python train.py --num_hidden_layers=11 --hidden_size=128 --num_attention_heads=4 --num_key_value_heads=4 --head_dim=32 --intermediate_size=256 --vocab_size=25888 --hidden_act="swiglu" --norm="rmsnorm" --norm_place="pre" --norm_eps=1e-05 --positions="rope" --rope_theta=10000.0 --rope_fraction=1.0 --qk_norm=true --attn_scale=0.177 --bias="none" --tie_word_embeddings=false --parallel_block=false --init="trunc" --init_std_qkv=0.0594 --init_std_o=0.0594 --init_std_up=0.0594 --init_std_down=0.0 --optimizer="soap_variant" --learning_rate=0.0169 --lr_mult_qkv=0.4 --beta1=0.95 --beta2=0.99 --lr_head=0.00785 --max_grad_norm=2.0 --warmup_steps=70 --schedule="wsd" --decay_fraction=0.8 --decay_shape="linear" --final_lr_fraction=0.0 --batch_tokens=131072 --max_seq_len=1024 --doc_mask=true --z_loss=0.0001 --train_tokens=300800000 --max_steps=2295 --dataset="wikipedia_en"
Each number is 128 + 24 x the weight over its row's rms, rounded and kept within 0 to 255. Layers, rows and columns count from 0. Numbers have three digits each. The size before them is the row's rms in percent of the matrix's.

# up: layer 8 MLP up, 256x128, rms 0.315, rows 154-220, columns 64-127
# down: layer 8 MLP down (transposed), 256x128, rms 0.308, rows 154-220, columns 64-127
# gate: layer 8 MLP gate, 256x128, rms 0.304, rows 155-220, columns 64-127
up154 088:083124128119113090131109118126122142114104121173143153108152130106088087170137071101137164133085139142171089118130144114080151153145138120097115119158144159115117116132109138136136159109127073
down154 094:126157184119160129129089094139142115134155117099118125126095166120137126172128166160128131134144102144134121141192153117121134143138139099153105239099104137164158119109110111135142102117129154
gate155 098:099153124164128154170174167120155113112123151117152170152156157128099139143125122151136120142135154112160182138144156141129120117146123145162127117165157124105122096169118138111109140156106125
up155 104:114147126108148101119111116142157164136124146091148144110163125123151125125109159107132112160104123150108131116151095119158130121136112133120072123141137109161139148150114093100132117142108096
down155 102:128139150114154125124137102123111140089114112105120120102092109140120165137142151135107130135117092144128087067145131136135119089110087169101100084136079126173125152151114111170127147055119124
gate156 105:119102095131170131174121128114114150130091098135080140116101091142142116142160085138119122146117139117126131100181105114159126060127104096127130122157142140130136126139133150120078128123125117
up156 104:159118143188137146099142114115105142140152143114149080151112083080108112126105103116112129149074134092131140087132138138141127158114093108128124126133082106091129131137149164184116094136137123
down156 101:093142152151166119111153113119196085164145127091125123099153110166129108084105148093139167115150129145121121066146089110133108124126133142085125139163126141132154127132135124129122144107137135
gate157 097:146126149114130172176134116098132066130151068115135114152101148136124121131112102186123094099139106135138098120095147114107152150122109121092114132116150106128140120120106077146124096128111082
up157 096:166123150122089134168147109097130129147144154108141083151140172131106122120105120120126110123114177115090096127138105097102155159081143134088111121156125122112144148157072123157129139165139130
down157 098:123132121163170126133121134088104063134113098105125123098125141116123118125143138119144088090145135145111094137102140172125178117100126122109118164123086143131124128148115121155121129143112126
gate158 109:147133089174115126139112112103129085152112123119115142128129125119120163143171082142085117139143108136164108134159129121170136077098081133144096134128122146083153090172090093173080127107131112
up158 102:138133135164135136102160183109132140130108142140121078121107121140107138102105136141163136133176127099128153128119130129137145085170140159141160083144186131120128135117125089127133096148118165
down158 108:131127138134141145116142123121141126145122082124131133113154119111111107122132152095171110119143153097162091132140106099130126120157165158101133136099101101093172095148118102089082153105104112
gate159 099:153130123099116154163104142108139151151157133134115135096123112145129125145127145111097136137124126128133119112066122125114139140147089121116111126169143120119128113122147109167166133099130146
up159 103:080109137143143136123164130132137123101060151101142117102134108134137129115140084120097098106153129082104115119133161155136105124116187137125140127130115127193128095145128112113139113151134149
down159 102:109115138100117119114109115141157164109137148127123128117118091105173123115136097121106120089124082175114122086118126137132066143115158166107107110162134148146161152131153080101112098105145126
gate160 106:107133168139104131139117137128138133088181149121166104142133111156100180136125170143147101102180172119097139127099152107117138119126179130126125149156115129113126125092102141126160161108116151
up160 101:139132147135079115098113151137101165134115118151100152126121123078125163124107081093138123106106138125092091172114132128121125149122139132113137123118091125101126130077131134103081141117082146
down160 098:090157153103129173110133096117166078097157094098141085122108120141136109125116151089093135108155121150125137112165099135126153148151153147098139182144160146136127149150147147126165130138124151
gate161 108:087141115156157155133094131127119140126162135138093102087109093138116130116153103121112105130118154115125088155154113167144144113102081122121185139145121144092126123138116121116119148095071178
up161 102:128161123103068095098143090137131103151119101115138135123080159123157102086158164106116112168148092144144151123109136147162133190173133141122083151080158136123181164115123129161140128144136113
down161 092:147131140135154115142168136148131127145121156097128141175133136141114129106151164126110142138124113131100185124094138093134131103107174096119153114097161151093105166111146137125115112122125147
gate162 096:106193097146123110178129126122074131125125151095115132146137147116130117105158114147128161131125170096129112135102126150113111165127105180102125116171135110138124151120104129095096075115115109
up162 093:153101165124143107140132119162153139108119085141111163137148105174115127126140188104123141108124083139100106107143156124135099115144147155120133177148146136135159150098127123120127136137118130
down162 092:134140122157092135178120080129094126166115131150103072135143152129079109134152129130090132161078135126151088110129106144114133155118111154123190134146135103142140128132137170127151125140118080
gate163 103:130135148128102082127123094110140147131087101134103192153148130160134127108087151156170095133105122138140088129163155122117109122091153127128105153129165095133167135120099117102093149167137090
up163 100:121116150134107143099130094157114108126127157111139163120114144120115122116136176124129096126118077157172113154107137111137144137163128137125166121159174162144139079149113101156153082103098154
down163 104:134134105136169132151157104110067142179144122129125144111152121140097154127159150142145109135126124111157154175097106119153094141130120133165150148117169119138103098112125102135170101099101112
gate164 099:124116138095115129076146161194110134147117145086148132121160097126121092131115169167129100123142137127150169059166123128155138076170118099136121116136139106109125110151174067130155131133117117
up164 103:178156153164168096134139146110162119134162116114111130105140174161103152115062150079143134143115138135106124091088132124107094147119101140123099149159130131118133149135149135138113132136131156
down164 102:113127117153113114090149117125123102123099163153151110133119158117155166109153164176148109158134111115092148102139142119117168092118132153137126195100146135091129156103135166103128156098118089
gate165 093:095147153145104118163146165109148160153136130077165169155149099093151135081141149130122097149131133129119105113149126108111142144103079112156160192153136151063146156145115119140125108145144126
up165 102:175182186112146124137112112136165121130128116150161134137091128098107152111114135136105112127106118163149095132116137145139159134106105113119138158137128123094162080114129111163157162102146148
down165 099:117071107110167133138152156132125113135145115115101140148118156161169082121128111165129106160132091152092101115111122145150097107173113111108145165135153136152137127127181130131148092154129140
gate166 107:098131102142175122141156112127148143081164132132149110111121125123173120147115099160161108191113125114144116123145182118102080121139127118139110130155126126110157121136115124085092114094123124
up166 101:186132123114154122126142123110130096103142094138152090142123129137104111145128136128130079101123143143108155117127155121093104109147140138119150115140133165100093113101161143158117128155179147
down166 108:153087146127152146095148114124153093141127083113098113122103097187135110150121112133119105094153174103126141157113147140120128104147111125123115103122161106141121127112116080144159091160134103
gate167 108:140137133094139129166119118130075133109148154075103099137088110117096110137092117165100130101157133098102109131122133106134144062127131135156124144159123121147129177137126128156150133125089135
up167 109:121165159112165139168147104129139132131141152068129142115100088132132151173128109127143153148126122116139155121109088120148127109140168127179097146132096114072138128197097103140162137138147127
down167 106:136150107147106088081118161175149107135130127140128108080127177168164118136173156162102124112124146171107134129116124123105137139109138122069146114111154116144093125092120114111114137124133150
gate168 101:117150064125125156136130117123126097122161158095137122101163096118115139135163126150115118134109102119134126097112124094139122159152144128153116137143156079137153167145130134147150147159157076
up168 105:108133147091109092100114102150110119133112095129109144138146080164140085151133142130110145159167118073179138132098100145164113090133124133153125136118144122155097089119135129128103149134059140
down168 108:118155146149104109075135110160104118152128125157112150133158131181113089124124110112137108119107142180109108108145134131118134134139156130164114120101133130118102142092100148101172155119128137
gate169 094:100153143095124115135096135123055134102136159099158138147153174106107145120111126112133151128130145177148093102128179145157131150168109114165109135140139137110119127115076128130044156150064118
up169 093:177143175107157092153160131110139135160090112153145111163160182144101147145092141150152145141108122130149111108120144122155117136091095112122119160115114111164143119183170097114122127129145133
down169 100:075176128125074084140134078127131099134148118170162135142140159166129122090111126124129099144112117112130144141080127114089125136082129130119136187151141099116134170140068113142118164156110106
gate170 107:133153087114111137105142108112139194117162142128092135082144121144106169146114096150094111134066154144115149159114133158117144140140139136154112165124163105153108101115087121112122132118088121
up170 111:126100110137157093137122130205144079136115096122109109179125132126111135134152153118114151106096120073132135110090125120148163155130136117108156115101076185115151145133112091145138075127124158
down170 119:134111163133142110136144140137101104152075114130128152160103157107141122141151151098132100137161097073123115081147181139147121113118118106113132163158100162086127102118144097141151085144141121
gate171 096:082119101111132145088129112175112163117133160112134139129156071142097124147166110112148113133117118150129133115152120120091135167152135138145105226145111119137157170135165094132121114121110141
up171 098:119124114107154093128119101138181107118131092133158119094097114179164184119158125133125105125124151115098071097113118149122138095106178142104149128154128115166101130138131119117115138148134108
down171 107:192098139132082152125090133141143120148128146132098114154087106104148151145137130167109143158154147125121109148095103124132116145100167173095115048130175130097103130131100110134119098134122111
gate172 097:139135088102093119131117119109141143120174060118114114154135144162117148150143124109144165145118144098118113088104141139132135159114086158196086109153142063154098118147123130152142127120154142
up172 092:156138125149143154143114127147136163121127118143123170123145087137091145116137102115161123139080116122134091125123156089110141105143080133170108118151118119178106115145140126137124105101088136
down172 096:144100130132122115121168134138172121142104152164138113147136115115125133147125145092101152098121133183084137137126134130148152151154180107153157123128103159091153105099136158110162136159088144
gate173 100:122184164090190134158108130098110120120133141161117150153116156106078163160115096128143136126132151119091138118079158112078084112149176110115127142153126088122155136149120123113142121112139089
up173 099:119090142174130143112140132147131168132105114141125156144131103126128160098144125103145126131147117157168139127115130127204145146145101120156103102099142116108088096114164104132140155111107138
down173 097:134137162098111139166155096144098116142105137130134149126124135101104125112104082111149148125133167110057138122105139141071096107113171121103166176153116080134123148115122126159149109108130094
gate174 103:104097139104135123074115164110137113185127096181118156110165128086145122123127112104128089085096154104139142137141118126150108101150100164084124141144124088151109128129157150123118139124127104
up174 106:144144125135097122137150087097141108132137143144167126089136076131123150109121137114088119143104083128128090114169119156156120123109098096103124116132063152101136097125138128102154123116126132
down174 104:116147133149150137113090164126120094082099142137132124118087151140133142147143146131098088112112074158099146132128160104142114134104149117170117130133107115105114126127132161119116133105154105
gate175 097:146141145120108147149112110114103118162142127118100070095070114093098170144114134163146142117147109172066118107152137137134108134146137130106102114147103136120118139108129140132132140098090091
up175 094:100165115169101141147147157136097139106188135112102154145133143168142144168129092114172165157138146129137130161089167125138136121139096158082198133141150117124107143156091094118152159129132142
down175 095:130155151148110082111086139183139111132131145124153093113131162129127130143136114127114144159160101140156138093139111141126104126077128120096168213127114136138139147175140137143135118106148154
gate176 102:176095145095117128139099091083112136133138129107107117151107132116160093089129102090120147080132120130087074168099113137137153111128095099143099131134106081131103173111126146131115130132098114
up176 096:109123095112165186132129147085135150119174117126134136089163106112104081098115110149105138132107116132153117146143090085112160135081153122076108104122136135108109132135097120151112164184140112
down176 098:148128131117132138138128099142136107099126147130108124135089110132181129142156121076103116104159112143096079144105143149155154101173135123103151115169145105138115145142124121098112119113115152
gate177 106:147129127135094127105166162113124143110184164116124136161157155144095129121150128106182144108136170144141126102089142109105113148109103142140149167130072099122178171080134152161130175092100098
up177 106:110115152113127134099122138123145123153125082100091170143175138101097135135110151142116186175168145145152119137187108122104127137147076138095101134142090170108122109143148125146131140167163140
down177 110:111126149115089143150160171113130133079117128117139086146151130112124130168097111092147136125168075160117125117175149092092119157130100129112098120139107107147110084107168142153112132112198139
gate178 100:133144122161148101130145111116082132133158099058154088098102162067125148111139094153137146165119166143116125101153154123134142108162109125093128168175138133110122145158144116108117105121174134
up178 106:102138133118119095118142128115128148115126125156148126137123126112117122129144183112164080129130123187092125132093146113116127150143124084129153118093130092129085154142101104137071114116126119
down178 113:147121162101126152098151137158121128134084157129124157145117128146130124081135107117137119140122109129119135098105116146130096147122098130207121223109133113149107085092128148118127106098118136
gate179 100:143120145090124146143119094132128085147119168111107139123133126141108075131147136111106152146139084128131109132140138109141182105159100132140121122132114144161139081131147109115149109128104108
up179 102:129140146124114118142147132117125140102143130122136157146137141116103117143072165119148124168165157148108120115137113079122154148109135090110128173097137069098117128085132162137136095136135087
down179 101:111145132131149146142117169125107148102136073109118119131080076112138130163121153141094075147150137134123138128167150151142134123133117145122127070111137120113147147125146134119095125107203114
gate180 095:087117124169160121120137151133117149112148133138130104143120106133131153154162168117145084105169146103133114098133105103126114097178103135130173168143131146095114137121097140105148121122115107
up180 101:089156119152125140161144134147114088125114142141142128123111121158093139098143162117148136088139125092099146146139079123138099123134144139136138128101109117107151129130128123097125115129141137
down180 103:134137126144105124140081146092101140111078135131174141107132097074127175136153153111155127128143101125129125134121137139126132136145136128147153095146146127110118122084108111140130131079128116
gate181 106:125169104140084117130127116124132143122125125121164145107119134128096122157142133186144111142142098115157115120105092095112115096092088175125097100159129138107174140116158127116113067122086140
up181 101:113143164127099073091109091186093157142121161147082150123148138092126119172143152136120109097145115122146159171104137140152105110118123112146123114087135141116163126115179146139174086131107144
down181 097:152166132106144133140140114130130106162142106132126130117130121134133103115121140119105143133116126146127143143167112116177084113145103140103131035129128143161142095118105155128137144143106109
gate182 090:117130116147109138125133122096108088115140122125131140160108130131095130108124108155093107135136148130137105071159120130131098205086083113120073122109108111127106116147138154117149141131089145
up182 095:151178144117086121117164160173182126131166142133133102101092114144073130131174153142133148156164158123085124140161164171119110158145119135161115130116123140125136124155126150160122118175154117
down182 090:168128162112127136113101112133121169087122131138126122119105151135110132155165140124180119089163162128120112110139094140128113115150135096129140148129104142116146091125139138095123126141131165
gate183 089:101145116158186105162131119097146136173199131097182117113160187152117155117151119162124127122170120147089133130150139140138118124139163080101133102133168084154107098153104130129127135105111134
up183 086:125100128117108136155137143138155068133100124134097088097113097129136115138093106161112134176143138130151133084156107148161122144138124127102129152132127116112149123153105100111100135117142141
down183 095:147141150143122116079127075127132131136124125152073134131123165121128117139150121141134140107118141108115141130111150112108147153123116097160113135161154161137143117135139124120135140110133148
gate184 107:138123090147123118156139157123109150151123092115131088125132111086186105128153125122145122118128115132142146112071114105086087122115116107148150129147147144160123141140101073084130130093108113
up184 107:121133096152106135125150095107106135146137092116122142105087102120140083143133116114156103123112113089131147115122100132073084160120170119121158145145171146111104153158104134136101140111137107
down184 109:115100126106153121140131165129119136119149159098140086090120117087179140147113106145107095122135049137141138118087107078099108109138125147128130094128131164120117113170111119088108123129155141
gate185 103:159087103113133165157164120166102136098122136091189128103117111115137115120131159134123137143149150122128123144139127153137124127112133094153140117154146154151160120119120061100111161113119135
up185 100:142171106140161119092127146115121085121146133103095087104119079157129117096103094128156156093175120123096157124114169097127134085095090159148133105149163131123105157130137136117147133151134152
down185 106:120118145157114079144113122146127135137138124130122152119090177154111127092113075085111150141112126115170163095137106118104127128168115132154144108122122125113097098096131126108173151150136136
gate186 115:103118104144132181162109120128090147138115150097100142140129099116144085112132117144150096128099146129147108157147100122148131133122125083115109122135116138124141134102100068102135084134117133
up186 108:115152097131151106144187113147145141145090133121119154118152106131127120086145116132105157103082163182146118173119112088132152104122106127133105121106142157134148144148102118180141092138069129
down186 111:107109115086140155122116145122120095134144047132141151116161106116086134115116130140134172122123155149165127170101141142150119125122134084122100147125156116130132111068121119144160142184120113
gate187 104:138095134123156136112149125107131151112185132089149122151130148108109086116102118127118145118106141093146110143057154130135117128121099123153130123098119098121120107136101119121093113100137166
up187 091:098165080144111157139061176118098134119156124114128142129127094103152121133157139116129173144123088162129202101138096128123129130173153098073121122139194170130116157137150124121162139138122099
down187 096:116129125124111140126152161123129200153098117133131174170101126126100162105150159102138151128125108116127134136129121119114112077145125120107131146116100087125132139121158093118134136147135136
gate188 102:133111122124106103125109130128131139045088159113124118145146114103117139147133137124106126111137144091090139127104164147171124076123078119135128096146130138155134119166162142137113122129110160
up188 102:170141113140148135135071180123144129157133128138131129097151142091079149134119119160113062127142110127114142142098158126102146066121130128098111093173123116149150106187147130135165147132159120
down188 106:110099145158127145097099100127118136101178112143144088103165145118132122133105113163123122145114153105149144102121158141101096129111134133156131173125158148137106106128113100100084102140115126
gate189 101:108090097125093098134164110102141118125145124170101153142174116146169150182147115189076134155128145132131121087147130119115131157117159181135139118139104160084171118142139096131112127125117124
up189 091:140159129108166088123143135168121177145150114089146139131138126138088086091104155167083141105095160126079132135125135143142119127099153136137127168094126121148125132120101112137137145124124109
down189 099:109159127131095096090094124087127121087124121160096101121104158128139077127130125143089120105121148138131130074168123124125123155185115153097143136136120147120180107165153078135104153129117101
gate190 103:163131143130157146137167112113131143123105102113108097109130133140134121114086106163082091120121146128169117105140139183107119136113059152131115151113162100143145112179112113131102080126103152
up190 092:115144112131134129135130140138174134140122091119095073084129104113113150120129100152111136145119154154136107098116147153066112125125092185121090130113143064157101131153115155146152100126135130
down190 093:099101140132215119123102126155151139112121105129130127101156092114159130114100109095111151087152111158130191118116114159149127116147114107144152132103119135152152137154122140158125133167158126
gate191 096:136143134150123150128106176107151126106118128078117119144116119163118105127113131160172114114131108132139109097086126129140132110098115146143151136136194075121114167125119114132105111104146079
up191 094:101118157127099114098102124151137092120145144112122102107113147154125135115168162136097113099130154126152128154135146090124127137186109141155156123122101126154073103147111170157140113133159150
down191 090:119120121084150130127102080155092193130132153135137135159121170109103161131168144119100133134100132136128130188118075117107124123143108137078155119092103146133153133137115079126140125138139151
gate192 094:172078089171125129101129123097111118128089122143107143137089173089119134127110149121093116152105177137112144134118095121112123133149125092113096150136141129130127122150114140120131111055184125
up192 092:099111125135144082141157095096155145075103144131100216141106139109142126131079165151151142096119128128098122155108111149158126144147160088153070126144152131126099142108163106159111131095101145
down192 100:148141127157119102127136129125106155146127078130155170149148114118145113116118145142148112130089124127182132104117126133103126128155121140121197162126123120116108155137110158157155080150181132
gate193 086:158153117166132152111121187163165142108120140127114085143133137131129145179140162124127159126100099117143150067130154156134109142140178106153165112118164137152166117113169139074133147166116139
up193 092:141164125152170131119140149103143093114117115110109140130120075160161097118171118114140113138135103148075092124110133126106105117092094107139134164142139092121118133154135085129146141080118126
down193 094:126115121171101132126123153149130134116132141099141083126103169121115089188116114134124123153126135156106146132165110130150137129123176151120147072102125158135103125127116132152138155154138187
gate194 099:114090096121127122112145061095096113151144165096084135145134104123135157133167115138126120146142130140098091165147111128138107128140162092148109134118106129176155146091088151141134104138148137
up194 101:160151089147129085106119144133172147162155099141158133089124155114145105128141106117152086099108143141127142138100160166126152111162128125141155102147151137104146122165116137155063117137117147
down194 107:132134121172128110153085182135153164099178122176145113124131162155131138129092112094118143119077169089142128100110102124128137135127096174115113134148145086080111147121157083101146151108099130
gate195 095:132184141165149113093115100102107153140180147100124117113137118084097144156148095122141172137143141086127102108133150144096153114128095105153132134140121150111118102141132104128145121121068139
up195 102:106162158154137125130110132149125135081144136193146141118145099164155126112153134160127109143114073167114130123143144146129116128137159127158107169118141135096141111097112145143133161077090111
down195 100:122105096146158120133130086128147109116129154130112115102120148162149109076139112129156115140131106115122136116141099166105119099133122097133115216173146120087139163148092105134114148081099080
gate196 103:140158099092167114148168080119159105144155183113134135149124153125147160097083157140128116189117122136141124174145097137128117161098115137139129149126146154132134141108133115116138121134115126
up196 102:097164101106094120171116120169114143128107142094131152147174140128186137141155150132098165162116131136116133170124115128102126143119113129103118132151099178125119110128108158144145145143111125
down196 097:131084188150121168097132107132091140168153095121103137165103124119107111108147118132154138149171127121141140122144121106146113122136132149157144148104090094157125142140138159159114143078154139
gate197 097:086146134109095112083117164147122125131146163123081090133169098142119111122150123157131142134118173087108123108112137106139174102102142102124164158108110113144111158111083119135177114132116127
up197 096:137140166105098160163164161127124130118152121126121098128119181142098139127099120127146099088130113156116166127124134104167105120100145179122151141142137098112094142098123128123159140158124132
down197 095:120114125132085112085088096075123083123115140158102128153179140113159147094133084119096140170089123153091118133161122149133147125082105092154085102101133149127132107145091099121152137136120137
gate198 100:123115114143125121153153095125133157148154165133129144186121142076113132072122127130137165128133134092155121118144179096130161167126117159103172098169101098108135123117116140107106127131131154
up198 099:148122168092113114128121143169135128159091130137150112100148112101117128141108097166105156117098153164095138107174150118134089144111184122080165149126155129107111132109122124190115159122132081
down198 100:125174109131137144158140130159084159120114120097176125130071100150134160148120143135129159155130094157134145122153151108113126138160190156153131142126125179141158112123127165112131129100120109
gate199 102:156086135088095153100153112117119102127139159105106111104144156133084147137116173139127133095080125144170114115155136156100094127086092154135113131136160134106126127122176152133086145151145140
up199 102:173105166089143174137098151121135127177170156122116148103171177134110118104157163120109151121145125124136127141122153122130129135105084130139106129169102102099154138146112120138144150111143144
down199 102:108110126091114143143147158114138121109111115123118150122118137114111136102117136168110086058133136119085088125127131123156122111148101108165083102165170100137131155147137131112129099154151061
gate200 109:092116121127158103151111121153111132147131157101131144065124130142098149130101095156122109144171137148097081166172110148087100122156122109094156107139144126137109102139123110162109132142104135
up200 106:123139145148117150125163133094115149140141115126138099150142123149147146106169138136114133136078151110100134139114187111138121120120148144140133069121138095131122168157118178139125108145144132
down200 101:131131125129164136162113151144110154131133118102115158121136123127107110123130154059131173122148143101110181151137110109168133087146152130080127155162142154132098164079157115092133158161108121
gate201 096:131142142170130145132099106136127127086127150099106099130152127137206100127150108117070109150144125101121113116155133175116121085137120081115131131170176137119151144112146132155127113115170110
up201 111:177159122133178104088123106145104099142124096104138116127179142152128102155099114121136093172135136133111158118122137112096122116186165118152136169129151118103090146148115176107146159112112098
down201 114:120157110154147110105105103135152121134118150077128113098140108123148124122109154118149095109111109145122133140130140126143101079110129136120153076141131132102106119134129108129158158114155160
gate202 109:135113102162156136106140132147084159130133127121146123114125129175090146102101175142119141134141122158113153137137099146134135114106124100149143119178125131125110129148152125107128147139106153
up202 105:113164174106126136142123152110137156132158112151125119130122140157138108072119080131134131132117138102150103188153148113148149073109118111111088105129125111114077138128124139135106142157131149
down202 107:148119094161126142110172165160139122143153124125155096134118113163141137160113163149122124128149071161100145073089130122093137132083136127120128123165127135162117122106167160096114175128098104
gate203 099:107163134138080128130169092111137132151111090142111091145084134114151165135211143139173125170134086164125156118147140150108130118154162094128127114136151125122135141129103104118118099134122155
up203 102:155131144134141135122126153135121180118111126149114160154128092134142075132145066155159110110143150157126148125143126099136139158135189108117158119157105142126146164122159174093153133129128080
down203 100:110123113124133114102111130091100152143096132090173185076125107146078136138121145103110151143082154123125087145153142131142096118125128134129117203145143142165130101105103093102108154120085102
gate204 102:141126117118072171131099136092087089140104134125123145125124141077132121154132147133159150155103106132204120130137111157111133100133116130108078141136145152092145101085137106127131111108146122
up204 108:113117139114091155091110124103144114118085137139124158109102146118140134096152162159110153103128125073126088190116145138081109160100159132152106114137117157131098134135138153120124105102115136
down204 106:125142153082113155130167110143119080150072078189126104166155124144101120122096133097117160130126090133114113085143125128115125133123120133107142148115120108100124134143160147127124121163079129
gate205 100:082154127153133138114115143097135157070133112124115115111151189151153140162135108150145125096168140100132131122081153119152127128141122116154115128157170075164146131141105101169173106128113119
up205 096:106161107118134091108184097131169099055108110130103127052103135132109141148124151136138135123152158110116147162108121100122124134135132128129141104136132109113142126144134135128143138161142160
down205 100:123161113147135131118102155165119092104103109131075094097110127144138148188107114128172148134139112129130129148145093181091104168134106157128139132155094148154138135123080169137115167117154121
gate206 100:136148140128087064131153160155150106165086141155122088172151150146136140082157146121134173108109120143119099142130131158098126150116142133135127100147144095122089117182141120137151107160109143
up206 100:134104113124115114067122134162147149135129155132135113154094157141139133102111169091124182125156123146130058147086113091082140161105125100139152141159177163105108135158117156118139146149125142
down206 107:136116126128087143105142140091157171081053122133119124132153126103172122146152152129123073151157172165171109151120105142124142123161119130143108043137157138116160094122123103133121124129084166
gate207 088:135132119132173178112107179125113119161106164103106129114155150119166108112115133109137169130123151114083128144128124139141141149169188087119144177121095144154156124116115171136143113143103153
up207 098:109151131108113103113180104116118106133152151085160123115115144080146167068098148139121117150120148105125123154164159098150164095134139103152126136092136133154111101182136095154166127105098143
down207 100:139155149094082118130128084163131141149140093102144139137123158129153178136104119174134130148126091140142152127132137122096107140101144097105117171125093144103123133170096096147104124111187122
gate208 103:110141117159139098178145116080104106106109129136135176116137126112121167117109140138132115132094144110111140095160107093175136136123119164173091134110131167118122131146158154108152126147076134
up208 102:164158140118142105155090141139132159113100120118134122133105122161151144097091162090125127119108139158133095107116111081150135117135117069159130145120156126179118148131084116147168129117138156
down208 104:123117072155092130136146107138140116154152106137136118136110119148160112125164137145136114154104133105151100144171141128127132142104102143123198126128133144112132127125120167137134147096137164
gate209 098:131124158121130140103124144111121125150129142107139104140104142115093183117147131119093153122152161121149143102153098131093086167108171155145110166168105135176147082139121085131149125133144148
up209 100:114116100168135139176101144160165155130088133137073140135132147108115119101140135114138151120182116131134146176146113147125136116108130132122108119144118098129128145117129142138145150113103133
down209 095:130107170140102125085165154088127098142122097103163151154134102119163117168112118126122120151130145135134108129147096148079127109118153130143109182092150157130158178132110108127143137125123110
gate210 098:146117119122100176147136136121166096169139110106134153139092116103103107099165119141180094131106119164161127100129147149142120156131095146157122146130168148129103144118126109069105141130133123
up210 098:199068093153140118185160130118144149150105149101140141121162113106117144132140116105138119138140129077115093137110118167115151092119121123115124132093154120074106063096152143093098147111103144
down210 102:148112124089144120101147150137148113077145110140105139136072091114064097116147129123123154111146117146131125095167103123155095150198106152143101134106165128155137106129153096124137120131122174
gate211 083:109124109137152139123154141100140150132095160091121134110126099154113144142106111115146168116109150120120121148149116083113114131136168119133122105193125136165144112159142047098157154095076178
up211 094:140071123137102081123126113100151108153085135160117132138110114116132073144105165108138119152086116129126135127088128141133097149134128127108141129160128124121121113181117093146159152117136152
down211 088:138105189140157134092168155088151127098151106168107120108123096120107145157109109138149110128139147098110142144129097103112131092145121135115120093154136124140145137116138093101149103148123136
gate212 101:145135104121144108125132170137179124102088135133095147143141169150117114145140122076153162128111171146179136098127130134157107160163147078122122161135114118119125131099104130112142131127139124
up212 106:129115063150105105091124121149099103121142114172118139146128119123081077152126111125122138136109131128163173181172114121147142151127133148124112120082140106101112144128147140132141101108118083
down212 104:088098091127105131109144133174111134117138091165146134112110134152086102125102086139094148128122114130139127173178133087134131121151155105113132088118097137153135141091127163128181123136122113
gate213 102:134117144120126122111122171158145148116091120118119119139103122136155107121090109180152134104129136129114070086123132072084128141106103114172098165148133116127100137111093097114133106144125121
up213 100:078159166173122138115115147152150118111109075126186146144125143121140161122146146135098128154104111113115116160125072092153119109098142070118104098125114136116126160091148119125171144113152136
down213 096:127154096130140127125116147174167113079099146159116162129150104101139127120108130120155134132113156165070152129129111108143140135077098133189123039133157143088128124114151099131127121117154159
gate214 115:102126129117098136125136092117177120113108159130134092139150110135209116132148132123149180158155149115160091128095120123119097150150167131160159135120147131146116086153102086113108097165129145
up214 121:141107091111159104125101112152131140112145125134127137119132124066114087127129041112157098113110120132104141120159132092133131123120101157143131120131143125099126128161176140124136152138134125
down214 113:153122163175169129172098149100119119149114100110124109105124098116031150148125112099136100104113099075162135109129130142135114101128133171134159178142118125152083115099097118113105118106126157
gate215 104:113119085133148092126122111115107163130073107153124106108157143084135179168099137159132127115160112099120176139067155110081098092132177078143118115119163091130116131131105150134099095142136109
up215 095:127133117138120093113108147133082111120151079142155125165132139121088145133109125120118149116122112081139159119103145110133114073138167106136164165132153153130093140163097096102145136140119130
down215 097:156159177163136093128123144146148108093136116165112113153102162134126126179108133157145119084126145099158152123097123153142127180105097115115128154139125129148133135154122129118094089110146164
gate216 080:091100145122125113104092125145149108104144097119102087108106139115170109115106113118149115137114124102133152124142122160138151135160148118190083165115088150087125137160168140150146200111133143
up216 089:104153129151130133108146129139100092154145115122117164146072107153134093105101073128107148127150098165132119128127150161100140144094104123152153156084122154123119162109115123127164136108123155
down216 079:161117131142115147141171080137117119098110090119108166104119167136106156131149135153122130121130186105154089128118139133147092121120119099091147154172164095105151112152139151129147110146130123
gate217 093:152111098182134112085122120124126147118134086130122084115119146140097111089123117114100137083166109141104118090154130151178100145148127136144144134171183135137136141152085098125121103132107132
up217 093:099069150165114130131129165124173167146137156097086163145162127137110132098113110122149167145116163148122099135099096094144112155109126101139131123141116100119115124145105164127149148157124154
down217 098:145113099133142146170123128090118123134117136118110131137054089135138139117141110153136128111121119135134133127153167104080131146128079112115148185143104143121154127160121133143099159123128158
gate218 094:109118130150078167148121114093123133151171147127132169148161105144134127142150158143160124111136127111125078160113139133169153137162118111135181154142155150093099066127122158147132117149148116
up218 099:105090134125136155107148127109147128181185144119146143116108150086098168140188148132112116123166151106121158132120136121117135128164138164117116149125137113139124129149131106076111149086141084
down218 106:106138126109125136125138138163126124114140110125094170111125096134123136129132117133115157154147117157153173173161133113110162180178114113124166205076103139119111123146136149118148119169151117
gate219 097:096101135147152118109101140127123197139144153132134134119136103130111124132145121114125163078163138131141126125096127093135171124171113103115149158103152068106127142068113142134175128102130129
up219 094:111134132143099129165097159125139115154109107131154148159168118075128138129123142129120101140144146106121116162147122147112137101133149144146121112092130147157106142138109131103153122115102141
down219 095:128129142107109127076147128162094133077118106104142088125121123134081164151126150123128122127122110124129140132160115136118094118146170119128145155136099129175143158129127130084083115130110086
gate220 102:096114086179105157123188131111166094117109110120134133142157137124127140113170135148095104110139124100124167118134124112138069129120171133128106152122117151118181095109112132099095127143161117
up220 092:163056131115136129131073132162136140134144137132106165161177153164123124127100121123104136119153137141087056110142129102154104145127081102121140120169162106148130170141189109103132137128114145
down220 092:104115116133142189130154109120069067118144097130104132098157110134139100091153097118104111111150077138085164128154115124125131119104154113135121148121140125085150108132165146114136182137138111